Part of a small language model's weights.
Architecture: RMSNorm before each block, rotary positions, tied embeddings.
Training: 239M tokens, 4114 steps.
Each number is 500 + 50 x the weight over its row's rms, rounded and kept within 0 to 999. Layers, rows and columns count from 0. Numbers have three digits each. The size before them is the row's rms in percent of the matrix's.

# layer 2 attention output (transposed), 384x256, rms 0.0415, rows 29-59,93-123,157-186,221-250,285-314,348-378, columns 128-191
103:508530554455493508495392396489485567545487487467447463511477445484578503562583542465487542462486576423491404514588521506502558486475521428460665576458465531521513566514513443408478484455510483
108:479531420534514473486480487568488474419441492375588510565492490555471537490484456533462491543583401437538577444543582476588543620458504480495528465462543555510501501531550435485414521474471494
103:584498447511559493466434569536503484538432498456634476465504527510528503517469531548559484551525549587533482497557413511451572395568500514470528464445513513375490421619538534484544424531526473
104:555469414560500398494480436495586519509500477512444498576488479465492508477504503418476594472452508486556461549627538496501484497477504507463512603533537524537466529564531528506426421587527466
110:540509617454421447489538507433551472491503486585452498611558506442559462540524514450426384537453467455519505564455519486472571515432483476466578545543488545489517522454478548526456508587439505
105:532499524547499635474494550482483530500388541497393473503425568492550551450465520515538505540501536509398526501471444572515507502513460539469452413530435500483523515515396445531509487518571377
110:486536469495505545512518523529560505416390515515564555500536505561444425511494442506490463409558589435429448503464511587552641530490390465432466494502540467560507460444554567490548459428526474
101:502531499587439490463432465532589490490520492553523506535486461522509531509517574473482447509586606556474541461559477512529473448538536494539479519556493494385581477473495541508414410493432550
102:473464563492470479509518486445610560562540545455516452518565517448516439572559544414473568480551568436572469571506455591462509553486443597457442527518505456440448575461568539545474559441480526
106:442410535492483404473500506487426440537411496577449519471595505529506597491473547431526437445526541417494503600560523404466481445492368498546530458489508542472395481522550592532512482509508522
103:565514578476539504540464445465486572465501497479468515474553423507434525552538569538620493588578482448444508491474436480534457509580501435546548502530446417455548477461437493432478495470425429
103:533520499477525544474551441516449414448423469482486437431437519469470508582519558532527465504479509538563452512519434520417453510439513462501595534537487493495499536460584586566484505481546546
099:509547443585466574564515502579527549508403559436465441411581544498430499546490484585444556531557538467541415524476459577477453429461568506506557546582470520517504485530520501568481479481403570
107:419481430569522548505460553497473455434435436505531533439568456490496549538430471511577539578513511506572459541447471448329557526484485396479562489536457437479443525529527520475566507523466520
101:536597550496570510447507511534464479450478481574486419484494339412453527618555554401486449424389452427421559514493546462451490503495532607547415459497532524414525433514473558468727446502531411
111:550489489556531470518465485544552455535517554465414552451551488444556498488497489597575379524428480554449486541500453525456523531581491505513446405632482491459467526526472536497510561545499552
104:517475390473479439533586524513530460533519574487515562497518482515516472496485521450522484423579610569426556484463392443448497538487536401518444416551458598413485464497506534484493462543438451
104:553543490536493437515532551479510526484578525550567512459438499494578554454525608482492508502460488509382479499456623459553529620527542414440523529535512545419515564523464414484504498478489521
103:515460433556527511481454464593509527539457417487537442511521482565509524480497528428524606497627525562465429502533478449524532487432462488421489601434567574534461479513565459476502516521509451
106:470528547571428392463449487483509425485544487487476592455523585554437441522544480560493559507477510444457529465479511528509431549567497475537549493524497420462483490475497459493493455491519527
102:576575495425430584493553459505487520616387513421417456532544543586558488536521526532439490531509388546467538518509456517559552489551490433429507379451543439464435415564463542500444545464520474
106:488536488499574507570504482546533460508506497446497574563494514523442568522548531453504457416478525501506504456552460520496479498494456492405480491413428425483460578509410488495512581493548489
105:525524514477449490518479572532551490505422517412542510542480533507492481537498466460535485515563478451470486479470578479466436460506451439432428478443523429515518553469464496548548506421536431
103:564488505527502446614531539400463536525515512459488533514513486532525478499506436517512511498474560536489401568564528569591462512509572570561448557605428556563474477494522479544522486514489599
106:491482567566459531428502487542571442513487456535518505545515457460496552481394472523432401400483454511463577488540599443467519444479558503572523435514444552443528501532471552508601535459514502
098:563560575548495550530391532487517515527457419528456414505481531538507527577505515537404630605557507394498469486469608460524499426458509566436537461490512509391526464490508474534532486485498460
105:437431500536479528493491508554533465450459541527486534486446540590419471506525547577484486580488390530484549545465484540415494523442612538529486525480473424553513520545498588524564510427541487
103:486508516430519515537474583461472431514474471568460489518552483448508435504418458541468487601586570453528528616458436582444484498564629475436545553471435490438501524424516378523491470505458569
102:534537457455557503525542502543452518479499530547530572537463555432543533502529428541488535499485518454499478552506541492522568553524590484558402496538585428484527570500586484495489539467533595
108:468504498463584396426527519535562485568547523484426410504520490510517500502431525495480544528524541568480460534401469522495596555472501490514456458521460472511446473554424598553520460444426510
101:500552451535510519544478431545430472608482526465477515526515409530573431467523538535544494461471529470488488455474494472519516488483518553519536544527466465382521445579499565505467481475425551
098:556513469509537486551572493446488553425511499561469532557437532491548467508494470448518487492574543503502517441495545550558473487516392450521382460479468548578502455477518547568567449512486516
105:509495490591505501524516516431527616399470592544440578467529508439421500524600524542571563536495548511519578540488457492485415496413356488548617513422524594544552548503502488582474453532515535
104:438450477466437610471448460490543535484499484491528565461466467510572429480479438451616488541500459492544536458436564522452454574385525564510496482485506538634620530480534477440474560554572528
100:533534487513476498467518456481452544502540512465521583513470612529573475354511502563547536536385602506528478517500514535479470470495468602476468559591419598528476537516492552497390501494528508
090:549435507512633496408436572498488463608515448544601563476520561601446495541507505472558562495510449608429460451485539490551524432448524524502458481496495482513517495451435548570527479427562501
100:432455543487480551500660495513412520412462445510515454510427606505535539500487486456524512531503506497508474556516585360478475468509473442501503537505436471450468523435501487473529401574524650
109:514403459514525533549482413407437496551466443494451450542546481488492544511486586475439533538492543562543518412481534542462529484494582508485433527498447458472471569495515502546401466491389412
097:525542597556502479525579523425406462473561479479532506559480465497449480555466500485504495473508519507565470543460527465405590480513512537510528409425426603548402568507418401530467481567441524
110:485516529453534557482471503486482522529424507429583522559441562605456422493395527426580480497579450497448511483528459523554511466513488543505541500440506543570496413474480521500503550487537519
095:487459415452520494540469497515594496498533463463545576490405490433476466422507526582477518534495524520464516448552531455490449456454547441455491485532404322569446475485512458562433452557523579
105:511516540460451386461473473571475494508484506580488484595521486459502514448431533486545472439475438494559426543492540457512526435429457508548457584449488514600439545504430453513530550492466481
104:454547480534490452521417518469502537446505508514577509512580534538579459479524458460503528582503515467476560550471481497563472430533428533516507510457512450500527535555562430498473514543452487
106:549462468619492492453478492461505578569477491524568533425478470509531540484471480417460449455569544570489517479496604544525471511496444536543539569408449530530482559568419539493532490429536475
099:450552437478548433506518543519450535480501410467571473596511468469536532431505520449498562434534475530459530439525594552450421546442456499450513456486583566552546420491520439591513626475534482
104:464482550601495444588523500421521531556457576477493516469581412537522564552512543427501521520526525575511526505515603424484441585447471485462525513392504518428517469520524435524523525500405469
107:476513444548441500584515386468445511552556547508513450545447488563459542525516566515573465563461505474523563519551468434463579430497527558539480540517401528594542576437538485411466565446561530
103:430550483595453493588446527481577510475478583533462416502506501469540438552536541549525428534584493383500464492533514526583584466515493562451550453497550424429568438500424400466505531462514505
103:441555485532426526452532586478532450465465530550601510504424557563505444548535513527455382489434537482567432474530459534437431516447504537555505467517472460551377436504501549440605577558472495
097:499517550506548514510522485531527507505472580480450571506495493431506527564461531484459452583600488468447569474515515539440444625451522485332478405446402459462506483543456471559550542498461587
101:479499567498461465417521518490595557411561511468562499479509504399548486438469601420492555540478559519516498530442409582502487426561466580468456436436451498415556589602480556562583532504490502
117:501498442467586408414426501435589413500541553476586432479516510507426484412452486553522440507479480441522480475524569503477526546567507542509537503423442498590586570526486577430543452516526400
101:491566494465503539651512546479482443416510509488515416501457486451515609587540480500513518512539389479454531509472462403564528463492426405609495475485471539495521401518553511518534529506419548
103:541490526557530582544553482520490509497490491488536471553571454402466454515467460510483416483396640530416549512439415386552528444505591514520546560508508461478445547460584519420492508441476430
100:477480492486470447488466427571580609587552590504433416421545410457546550484521569448502505582401453478549434436514522521430560573355521504413521472534465446512490471432522458499530469462538476
093:506558491398541458560457524480560537537458493526582552553477494498529537439533494579541489445544483444471481467410451556539547437481536398558634523540471518540524467524371510472591454566551562
102:497467528561481471508521522536548490402607522432494465555650460574477493500456547534508493486513561526402392549485416455500436590459462404448509496505500525490578509590524549558526442543527454
098:540571490444535436518513474611435463537555462542417532502514440587472487590537550526559448517483465575524375531501513523521451490470508490463413591552417467459521500494409456485502430506445552
099:472523564565437453472521479552438541533546510434489529377550499460458417525566484365508485493442449418489492431529552455493572476478577504435530468446524470570444491548551507501517526451453469
090:571482474537452528490456522511497516578500443402398524549468540520544492566523447477549515487538500404421520482543330490515516495533465462589456458525521565479503453398542555447501501512423454
105:541477499500544486515409508453478505533566472608469619575438509529603535586478401553522443475492553518467595557494497484519551464487554526540529538442471453460535476465585517467456558479602443
096:479451544514548433455510557484488538565443536536501489417416468416461541491512470483463479493565555512497503495465452559512547485576504533539501451471473405460473454542581477510428494484454481
093:551374479475466596538532608486587475481598561526532471601570531440479450584499462475402458485464436544499423512489474461488457540537538415446475461528475512536497581530495530488554577435573397
101:515449538532499535497521522523464409492536579549430520449550374549544431463478443487514458482442543584519468574544502548523509414510446540526540507466437480515488457489485570529486552406532497
094:394504558439519420501462510572604537562517460487492547580402447512565508525502421535380514478472487564515473459493590450441499565531496424535539526548453452494491530467488524501488470425505447
090:548495561500601510472475529544542452451430479599552509552492585496431501495466513519576502473546520559390557426441476486570485381408555469418531483465497500512519501474525465433551558493532395
098:450570438552519490448498491534504596474504502501438532409468626560497546492520451504513471467453356477542426477437508572558493449558602472519473488455511543451514539468477495548578557497477564
101:428529459587439469542507475597456523561510580501489540561559475559454463594489616560504509386479497519612500539474536430497434514566509526395466550413538493490486536555448545531427446525466513
097:485490497498438545487486547498518524527438458520447597481524587528519482511510499511478551516568487541486496507515514369508464484408439456572440495492503626425490487447469457384448579571524487
099:436506486491534548475436493565473459467498424478468456515509570465616499443492515505392567554551445527529465547534477641538527428499452526542515544574486442494499492549578512499487539513540498
099:577441496560549476509533488471430436492431414583487569616495618379537506565543471532476530395552483448479538508508526478443585491460487441499493569426547520519490490593455499494512402501577448
104:566497539474521519496546551598436467472527467470553522501615497556548467493355451478576503486498540521504493531426518430450531546502488541517464457524551551483455535511462459374468436487511394
104:499540471495534533510412535553504501537551462482489489464575490453518564549463521541452488514469485503427498500436470658489434438461491503464523460485426465530590519477414585571513440547377528
096:532485456488499463453468478546476500453537490436507464498524541443550489461497470448494537548513453530431444561395490434544562549508409423474520445511517536498553473593430529511529444506497501
094:548470508545448378522492482492504425459431537551427519580609486443527451540467516469479455459452464519530499462452391455490537526579566542455500510485466530501438502464414543492540498464589567
104:579478527503479474423529432530586504538541378476481536561549561588514420530536491482537592482570497489402465472473574578570465496562541423503498531495586509473508483394422526487435557556591449
104:520439560459539582513447563545589561543501493460572448439508446377495482466515528500495486489528518501490523533593517467513522457552515453550613474535458512577568447432487562622427564453546507
099:468467508467509538484562574504515581488435437463611475458469499449487538502490573491460517500506515551461512565526502489472447564536528405442469461448474566535555553497554502448558416580564470
091:538551481538526497547565479487457519452423473520503494525496512467456432511502421498541479530467473593404433570418525521455486528480417572502549419559489439528559462496478509421533527472481547
095:501497471452524486601407527482589489530424551414581545584546512456481520420505473517488428459461468479402485498524522384543482448551607634472521486485440499498550467431549401559523579530512524
098:569515528557518531539514530409538490515418447453503551542510484444529460493483436487488505480494422479432515517567519529523451439579564488480569507487535439539499497466537479530451534522506363
101:544508528492538493564547593582499518469541521496487488478391543511503465554470464430518473472561420503620508552473494507518525400492539457539477520457426538561479541556541541460420425425489411
091:527460521646553488563510508568414447501474530508577524585465557384551534489439442445577505457484557561497544563458539569502532507461516496565521515469585512467418494527520508415629542474546458
102:476460399515488495424577348605490555501446570515478624502475486561499498440441509540537490515372560560510504495580546455474466486506487556544446471655506492473466568421559477539466525527550518
102:467453539362530508509431568431481479542558544450550441349526523477498479509595540557473512480482512498537502530462433513539551560484501473516425393523477535517479412564519480546460537452448477
100:517482423441445503621550499479570435533428508452518595432507441481471503509509550557508476456433537570482654539475553533506542471547547453486390502540483552463484488501447528508431493501480430
096:518508535537470494573507494441510557514490451501455481453533417575568568533512578454518498486595462515482437501515446449529466422482547522463549441510576612522395579463558495609403463411598466
098:495611548626533478498521519463554545517484514489469659505463485499556507356473455488491519464497448471485574514452493547463520462512574468472456395534425529551411417475433485520510605557498487
107:530540414534511492565490456483525495492461501473538538563426539431464480433410444411543525475460515410384526523504525488482526397464531543568576560445444566530496574568482495490501509438460518
100:508420425457556453495556516574475453527422430444544498515415526548480482564475465469498462432541480535572453406457509468477393545611439470485557507574528545567505568571477487476480408487502437
094:545476607531440455579589581452396455545463462520473459493535424610542524472411521510529404612553493524436516603476524463531506523474417502592491427511539509549483407482477560501607456566471527
093:506553445542459489513506490490564519483449461512494462496439484505469535416527497554469508513491519512603602466521500436509398458548477468549533627557563489613491586473522578534445474538497512
110:436481461456502519487532483483510521519503570456465464532521434469540449504387527460629436474349418466555512575417475503445459452563576492556500569499356481494501543450565456467464516429498498
109:436509560454495519585583469436490409612538383489549433528464536376582525571501517537568443461487494479582509450458493452518518441555577513469396483583495395449506496453484415501571513584498503
099:461472442571507500492489554471415459466461537574447494510635450480525467545488562479496430468447405457495479542463582445524444462515481511562510425554559476406512549518495427581476443495424509
110:449480518483574513469565539519585580515545491477554371540474446478444527504452487494543384504508399609407560473545464479395486536467502594443525431493483434496530516467558474472570524463486527
113:500455386487539583505516491485491549454470512480470444605571415507444495575385442562486464531448555518540665494652455626510490467533509498429427455459467485452494489492508490442423557446548463
105:506559500462497400568482525457480484484580498468569558515624508522586469471540503553476393485447462507389474506521459465526557507439558471533492504454461509400453418487591487400488617563541477
106:452464498489565538472555505477530500466534499430582525473470507400456461480563473545557465489480516451488506546486574543478470453495478489508577521439441429560541437499485506491545512495538591
107:538452428440531494587504515491473561600539494527448390434473421457539504493589420528539454512586385469451483537556509478590436577494440460468468495454432481517473469549502496520544526423554534
104:506527536533513466470482513513448441478520488565491523439483523473512525453460423482487487513449517501493598476567492457483467498463558545497567495555529467455464541491498514481521478452459508
105:571484502561550492434465545489532555552550412578482426495532518506568524534547510538484536533573451501492495433547565486457472475462532454557567462413496567454429469499534498550471489521534398
105:469474501403469536483483467456518516427517562559448439438530546496539538456500475501423477527583520516471547406499486483448496552608631530495482444501560512481434413641464554521514549451531532
102:543547548495518490501575492554596509576565528645489612538551541573513541532526520584519505519476514516514499455503498496436489516494564503488503510510489528575457469413558510468476601562509611
106:435476439467529537523541476559490479501472453519477445586395503500452549463572506426517589442472454567419599525459510507442478493548483448505515390478526563525531577418522557491496569505405445
109:519486546537575487452558499498469478531439455490467536466454539496528579500487518479483469502384452454485509505469437497561522429494497415566461495541407418523505510481555631555471488547413546
094:529543434416516534511490492470465471496455448390437449471472590487622523460490407436496437512542487494498559464566505521548593513548518512485504519453520530474464500573480499505453505534505483
102:520453549550532444452441452550554400524479534483521541546507500516412566440503545445505536463530438492589496513446529477429444532426477513468581449495547481605459457544418505544436449471400479
106:494466516469508548483423457515367536535502513530567517493465637542408527516395493494509571582488384464422524555479514520472510470502416451518523487430503505520469454457504471496505490561495533
103:429494526564454495495461442447466392506484469518466495536571518476569530489561433499538444453415525565583437532473491459409474550507489464580559490487485512595448554595438552508497512529539528
103:464490537527574499478523484428469549506550556484450500520510451554465425412483476546580503537441577515404513505483549606467483523573558569552370512452510503498517491451473381570446453491509502
106:530412522361521547526489497533447546566465470515565474552503541464538573562483427690498399474480455516490443420504477507525517483495480469650400573518519499529533507475589473497528478516522575
104:541513566494414511466559490504511445483514481442498536471505469522521537553538486569463491424561500381520496539477561471501477523487559473479439551532502535513567491508502478544485492560507461
101:441492495486428559415558466434558358539473525484589501456612488424601460439556589509479482475416550610522490476600456518448396430442525471521492470463498543519434445500543541485489415452511440
095:553500518479551460516495555531507577458467512552487561512519563529564598522461514465607480527464376553563516532435493503505498483578415489537514517529453497459557504489399461456424547405456501
106:486471463488508580473528565494453530417461432573453561531458505562508543569365462606533454503508485496451492499536453430584523428601392474451558500410512493527532473509409499468493570537567553
101:512475560592575547391548477461475544455445562503476495427473534480470507552571436504462547508443502513526544429558533513484535536499550467456397485514418431431530442519539547487437546408516463
104:498496482578425532504502471544434489518526567586554461545487542488486493570456513501576481495486534587573528506561470574503505483550497372524524537613549485505430521489426503541437516564485629
107:505501515499479612438491471486571499466539569534520643405562522503483565470517498465483475469469565471518544484470485534529526465636515502536620450418627544445539492537622540460459486503442521
104:517499426534412424504403433643504360486509619463521412551491637535555528444527500565499560485513435598477492518537437474512499510399537484551489427561513544410491499485563513423510472561486489
102:433576486545522431551425494454481472444594548561428523447527498467476503505426558435493537464474538490568483457481577582525509535516462490461542405476458457493497442453567507445389445474507595
104:501451488571571542539589576574476399423514456465474546492515517498389457511585428516529424451513442387455491489519561504361394423504446532474504505526505562516467449467436500418600506522633597
099:486541581502495438510435605505463506572499520506510535539429545428460551463484483500513522526523450486448573465460529499534534575550470496547531504595570462436460486621491414538590498603478610
100:557479530483473468476474417387472525555513472515494502457596570510557569479485470434489474532515547489438422471477481465438477461507589575457408439550493506576541508497466649567492427441511428
111:505480612518479481451518421463472422557541487504541493465565483572451476528501580474492538480511530374450522480521477584531444484574606557495416441504448458528509504483507463539491490484472481
101:435472498433456543485342576530447476547474521521533526545558529552525523566601539462465545485535544416537464455403498442465552556534518442459406481380464530423599508417514434439570494436480460
098:445514433573461454555463490503539417508447529503455431458417522486497538472509492544449471471567590517501467406470538501455450502489486492492404446469550478466408493405491475374582462452535536
107:536550423438557476511453539447458518472465541502462572501421513475375486548496488491483532521508434437525467558515419482462584586476408606515489490435563456545516480597447402578506444451378511
105:579505483443524446536577470469531521500601468607455426554469511485524509419441502448602491522431468538441474555574389487497471515542530445530500534513495483473501426474494498590588472548574524
106:473586525528467499510514526469493589449509537472435480412526490507472466503495501481528488524349520520541479494412535484521463509470445581509486563573542520533539498475511642451484547486477453
101:550631451440495508528521527471472478452509574482488535486496454460561548467479492591485545472439508553456513514461502477560526436490480443543547413499567498501458496471426452468515407440441474
101:434453457504444562581565522515484438480513613456440440504477531450532472501517509418428518447464470475476485556416449477522516547503549467492528567538510511525581468502497475495552427539575575
092:456473490499490494456493457495533441556465464423464510562403581445536424517536485423520593528481513551541565463582514458555515548547427439452521391495497562584564547472641532474597476540514420
106:467442422429540459450483440513354481543539537495451520503458404477505453547499430531476495444470435523451513500516504589465539484497462573544437477608448525538487474502459462489509461505493507
102:525566444452594513509526455482466493434575504508503557489475540537455478424557502473558459605412542430521430468576498460510550506409458476515441452527607452484553344452505506548496490573478450
103:518428460520479477540483577432572520447556641509450415485498461464577501457513442533483484458534501512502501520463620532530480483531467515480467481472516594553500463476496457433455474530368463
105:481496502510505475523567593528440513465569478576593470426501540500506471501490517571568472581473545456526514536583422562549429528505390470514384523527526447585480503473513518521493587454507500
103:496521414469496490469476571525528494423488390525462433466529481450448431529498505480465510534560586540436524414408466469511538438490496391533577620407497510489485445562472432470644481404535482
103:460487518479436507418545524514455426506513498546519544470574537542399549552619512462460378435533496500519558467462558530510441463538599510436480597488403503559460569539478569543554450556557434
098:497512508503502516488525438476497530466466473449444498414553494596481520460523434511476598475576452502507544456549521526549537379467487487541475487539470503528485454499492566541560564505528423
100:481531473493422522525603530482446439535492485447524496516511545446550588413427487564463518498474603558524564609519456445542426534535570558602561534608493481480457459511462627481507471438452549
097:578468490510478505500648551424434451542426459537362493452493429536448469474518541558473522408561473505478536498565553480523480575470503483432611373470512485490447416461529435557518517447460493
099:530466532614511503511452615472533466463482508546477557451465432480420522476495514480475482539478556431514458611510440538562538451447526491474365444534491385516471462426507495567394595539509600
105:623470457456479489474503601435516531508628524475484518489516547502509486471546436457496466592542561448461513540501536537534542509535515560487503519457525499541524484435416493529469463495519556
103:561600524534502480474620425517539505518479507559454603535493443543503490540530591466519620495599489468448527481524536531528479576465588520387612474482533484515487495484509606493555417611477566
112:410500412454497518451397457627595466492530492485562488656489541469458460424491472438452587487576431414536540464427466498442451584473478445523466429472529395447586516540542531524563492489515446
110:509524438436475451501505550506432452478531511489434473511568500511546461514552642479401453544393499467539470525498484499545488454439536533496486536523451512534464507448550419597374531537511528
099:450491528509507571500559424529531547454513451537433594620436491495500484424420552543513460469502487532495490530521452566530457508424505493482441538436518473576450557462496508368445485464535407
097:491509593540428506483469575435527459606421434619535398592500407492563530495426423475413523504497587578563525494573489512569411640515448539482483493570473423489496549430525491447510443555551442
097:542505591503536534532556413476560552539513542490672444506505457520535583493532544552513486493543472522500478404553501447535436473436400533525473547437454504504491546524493526440511446511604540
108:533464477443481484479574506502544511536468556477564474554579447566430539466423449480682583521487469520488546437495547507543436448425525523442479571505506455442506513593463448517471488456491521
107:464494515481511504444551463517512483520474496432632502546537448514502529422462581487483492509445522364603484519510508563589385458567450474455458526485480478458535528527477471478437490556464535
092:440565487453532442466514549528514502540466556546553504492501556482556494419463590583448449464457498417512461513518505549492670534611494482500510474468551435447521502541516498471516525497394555
092:543516447459562419454504536620467473427483478408517542544535521605426504441488499624517466542511528454533563484464450503486474502453399591468363449466467562502466457459510577467479457519484503
087:486468474429513544436387565569521572559551539479501560491480571489443497518461473445445475445542416458479414449407422535495457564487468516417547494513498466497451574548443503459529440516537473
087:557455544553593458519547552460490535496492535503441482594471518423439459607575472525443544566607454509457456557534445494482476518505428503476559575471535512504538539404465562502471454449485501
088:519556536473449537615606403470425514461552466491490458495601438551506473516540486557432472463486554398477471477446453542537405512540488467622483411488529488535443517474472578530512472407521502
084:483536578473473552581504513558570503427528608528430471436499474463513479504497513516564599513519576513523525523600537442414424561529560536529653562554525428539520450593555503531446550579421468
086:590481473493535457462453489429528427416418453504488498503512464430490490472552452570503524504483544478573540530544472555527562429465517575462420517528483555553469489468596578432510507466477437
087:447543565498483371502443492531541481521519603452447502442408534532534599444574523562493433563475439431568504377464521470509473500587531481492565422534497546560543548614563476530433491491559530
093:517501519432509523492571440480498522534397581447539496507484580487471520594449533609566481519408506517503500409460384504463422531510501479441551437442581471528474441479433477457496454490571463
096:440512438577530506557458517579488573470450495432417422427545505463444483394613477574543454550393483564417469525441517561553471550551532498501520491498394483557563547493583481481548494563506439
097:531578538455439491504498442468520563587511502537523501477411500448416507562476521515513476552359495604565479447443442604554510485525530558475506493492557425578517531491420422501505570431438576
092:451516492538529461522521505398524451531512484496504598478484471572512492520542502517437525449527450489535481594567538487451408528449411497534505538538615555448532539430596506477458510423661521
088:457505533509416510538530573469533494539449524422486592442431600550486489487533627486539511366487482499506491435567490435512533599488612570508487520638565484450498494556510457558551445505524487
083:510549587553511506514509563534484630482547458561528549521414489557500466484492514557475532444478480508519612532539509469507531513459511602537434487546506456487417537471591520503520471498452506
090:489567523512409514513427506572398557456428545588544510475454478496415507488538470541437484494458586482481510539516458439523493489467560586497518419507409499442574502593488481506517491487664575
086:508464422492509535448481452468505508504503608508459559584531608567527387440493456650494587456545505460439453492498528513499527509498542453430523416476457505424495482481491432482514487517423489
097:556471606485445587528489446475425550488559518448519470412552508485585467544533413493486553401513463527526451459467579484563489433572545530487528528506558459420484469456492471447446539467478514
089:485502594440544502431445431469518557472616449408481530541532479515625601546412578513451532503464469558564470517564467477529519519514526488554498527551498427523525525498551384603478474456507593
089:452525448454436512464481480550495505478629440573426419543603456456427556621473499522530569562654548512570538515437535493543552449514374448493463506485563516481579469462513496547458498452454535
085:368485500368398504492545521530574502399558488515543529438381475474552615519505498505539422510433421482594444414533519469504564480531476470566495460528515531439450525548479528478505501531457485
090:464531456524461518525425492516443529452402531523515484530568445505431626548529560518533497443511477529441459542550498471371555483379594501485425544527535594517470526497414503489580489538520452
094:395374516493410538572523425493511608449481428529496435417488468579592508520556510483443586521552564512518544505487495500483426450468520510565442581578524571440534612488516522506523509469533504
092:526515533604503474517390561469470569508452486464500410418519449444482412512462493426486571485505449508570506566442513569467561546453552593449514528488548475512567460557470485478436506505455538
097:448411540611487428541461506479439525403512450555527450562557503546489512467450560502488524494471460521592467464610539522526501438521481573646460464482584545453532505511524443447478420499536485
086:522543612506546526482495542458402501508495460567583421545465558488517524456559530529504434495537519528456415506486471433523446440416422520555553527512539540473441575499533498480524519508468412
091:526471393468547557530475449507468485576616490415401460498413500501498468490549387464533504540502511519470475468439551573423452639496467480463537548444573514545537441573529495470494524571473455
089:570415487403611460450461481454393418498469547481496514502487495383590494513502498386448474486528602400570540447491430477491523552568509478469523577548519501433487480509544563543515542427466557
096:539492445498444431446521539521497576534535500483501520495547487459557466556486442464532539474502549489562466425453458509493618461442460502500450396634540521427557489494512548536444516541415526
087:467503448449463511490465534491495542464488449479471497468498424430470526493558529558495587403466502466502454532525503454490471412472457523545434485512639437438499529424428603539557526509455480
094:513431444430448495409404409438626484456501498524511484432549535393440529504533476468484473458395468490613487520518565467481503532517535505415503574498409518549465538493456478588516566498531471
089:442463461509511617511502455432429478567561610385572495457422607488486514503478516519521499479512501563431410502531494439386580564494514457470469448532454681469482583509589426474487486498441495
# layer 2 attention value, 64x256, rms 0.0332, rows 29-59, columns 128-191
097:517521473529558487498502435447530541474468421507462497391516535483519594477419546446502401489548517524428492500499464535422491452446461499519447501541517486479405465496505538449418429468520455
102:468562453511506526486442539604527494490560511539568511562422463491500601511506650431438559494470546518382450495501434562427547410491412505457508437448504561462542540449471526389445495553489419
096:560587492528471510543515424397549517495473548491360523574473521552374573404485551488522504455486518504508552432471456450590450620412456538515584525548499478502460453527460548480493584446534503
098:579462524490581486531532480439470380539450546489471522487442449396550455525542412612519487416614474505560520486515422478530470552430552460616516489401475511465456453460424537580476471455452418
093:458497445441462466500528382496465564510485476388532534472580534470494508451481511501513496440509495512475546529514451482525576583496452533578439508536412469507538450471529515521510477419504535
105:407454473406451457473454578520557538445494525528563464505461385510443507453558431470464511565456514512462492501387552547544558542469538449532530560609591485503514555524431499441523570557465439
101:489605443500500462474481409539451477542514430432539476521439422577541511548475454537538511514503468482583469579478457550446427533466471614455528475532567455506514519515435394497525572453466557
094:510414504413518564516571584545475454566466520560473496465527523561409451564511561453473556542490531532469445508526553502457477419457539454498509443575484553568464499543485415507513501492519443
105:469422526535513571553512513497446524470524415441442533453478521445556586471473540537520473514550378506522490495555559435409496506480490472535436461472490601477570510443394572544476558512537468
105:532498505576537491469474431461618434480503572525500487484417461420364424512511461414411464457512585511490540528419524533490533606479505532459456505484474539505569561530502580425426521565499483
101:569482505572439555481452461517507532516479505521369516479462515512475519519531485495474490575495607494552538550459587575574558535453537467412463591507472539478573421518515444544576508547560578
103:484444433498488528487458546507578463599478577393551400433531414535457568449463471475500422491458498452454434605446507570506461508466545519530501468401490478368492489535525507424541471435512404
096:496474520445519527391495461542542430405573463481519481570453524503513502574495505598617447478483524491488565555486504531547479479484420512489513430481547505453570532498431516512457579529611491
106:491527424479451576504541452497442570506545533509464484485404552555491389483519476531479481545509531467497580482540487486527484513557528577457488568507432544545518422540520567515498502488441526
101:420490423498479489477519546509475535499539557492528484576490512554451547540540535477547474552533563553576504587489401513528532421581458487486456488559488476632493542481478439492430451585398451
101:517550457512536488464522511474478477526439414411524520518641550576626482519498419472515491426474584462471532466525457479568450540493483548519495491520502491538592534577548478617501471412537489
098:532549568480538482517612533552440397481412450525528439502445462440507484492545418559527545391438533539504478433482557550462472487428488482447511517464507510503540462545535509519527539401447482
103:531481574427453524530539481463447532564578482610412509524485472497506445559504523446507552554433551462580532467576500563481430497482581492571549453518429532430540415544526569527442428531489566
106:550515495548561487461452531563485426553525412511467452374496435554510471512438477514490510459525503461596436491544403521437477438535371446620410470588528472516554464471540550536513473567510426
100:443439517507596562540486507511523510535511437480592476563501446507556482465475421421506521562545500455526459538483527441464444483477365568475533594529492463565516411523490487496496522483481521
099:486507480486537413453483555384572468480541477554435531514423456477461539499543497422549545468464553561510484482511412499510390543454450433512558506446403609489481570550443460530503388483518533
103:605443443539471476463434530539419589527500464490426516512503490481499449531591473528564477493588483447489516426417564456573546486547440508454541509572473508499425567579551508512597492497540416
100:505554458531500508577435456541470468515513470486568413405549484453546557534491513494428481530466521545526532437599535466541576511470492491533418649514456454584460577534449402537526504588474525
103:591437404514553480460543527405441470514527526447456408414500537499512503423577418485500499501537586573469574497482493454528498482508412452455449447469484549533486550539425537481494518483477525
099:441499439392577423451509411496634502419441500561430545486471442389519463513486466487481554560506545534404494478503430475530507531589401605436427465441506491526465454511484452464590441470478506
097:564384493475446501519546621473552513575475492529568424406532497493520568553508544461514484445449455504465557503499506559540611517435464538521441460448489402586552585383625474498601481533503511
100:414488491357522572541521510431592474541475587506427524423478536436530459444542486527554511512490505483521471551559526416571447539457526514490588560456461453559480525441467481449586439571527526
096:471522393390438479508479469436500601463553440553352598539466469532427553453436511495491488456531480549550488430413537570477504482543464502520424475482429482537498432441443563515487511464487505
101:478530407477563514479499370515559507455439497515588466500511460542497469460452512522424464482557517475539509495627439532500512463412487526444489450456541532463505523465498473468447539477580410
108:506495489483448471447535505537522399482501485511417561641408501497494523539460467495569555581445460529443403449527482498534517501415609555541576464486548458585524491507497435504550534403565459
099:559483523405506482528472547520477517523536403491495527499604530500490560476467537520480551549568492466492504426581517426429517491519457487409530585539508554521449499510528500451547491563511460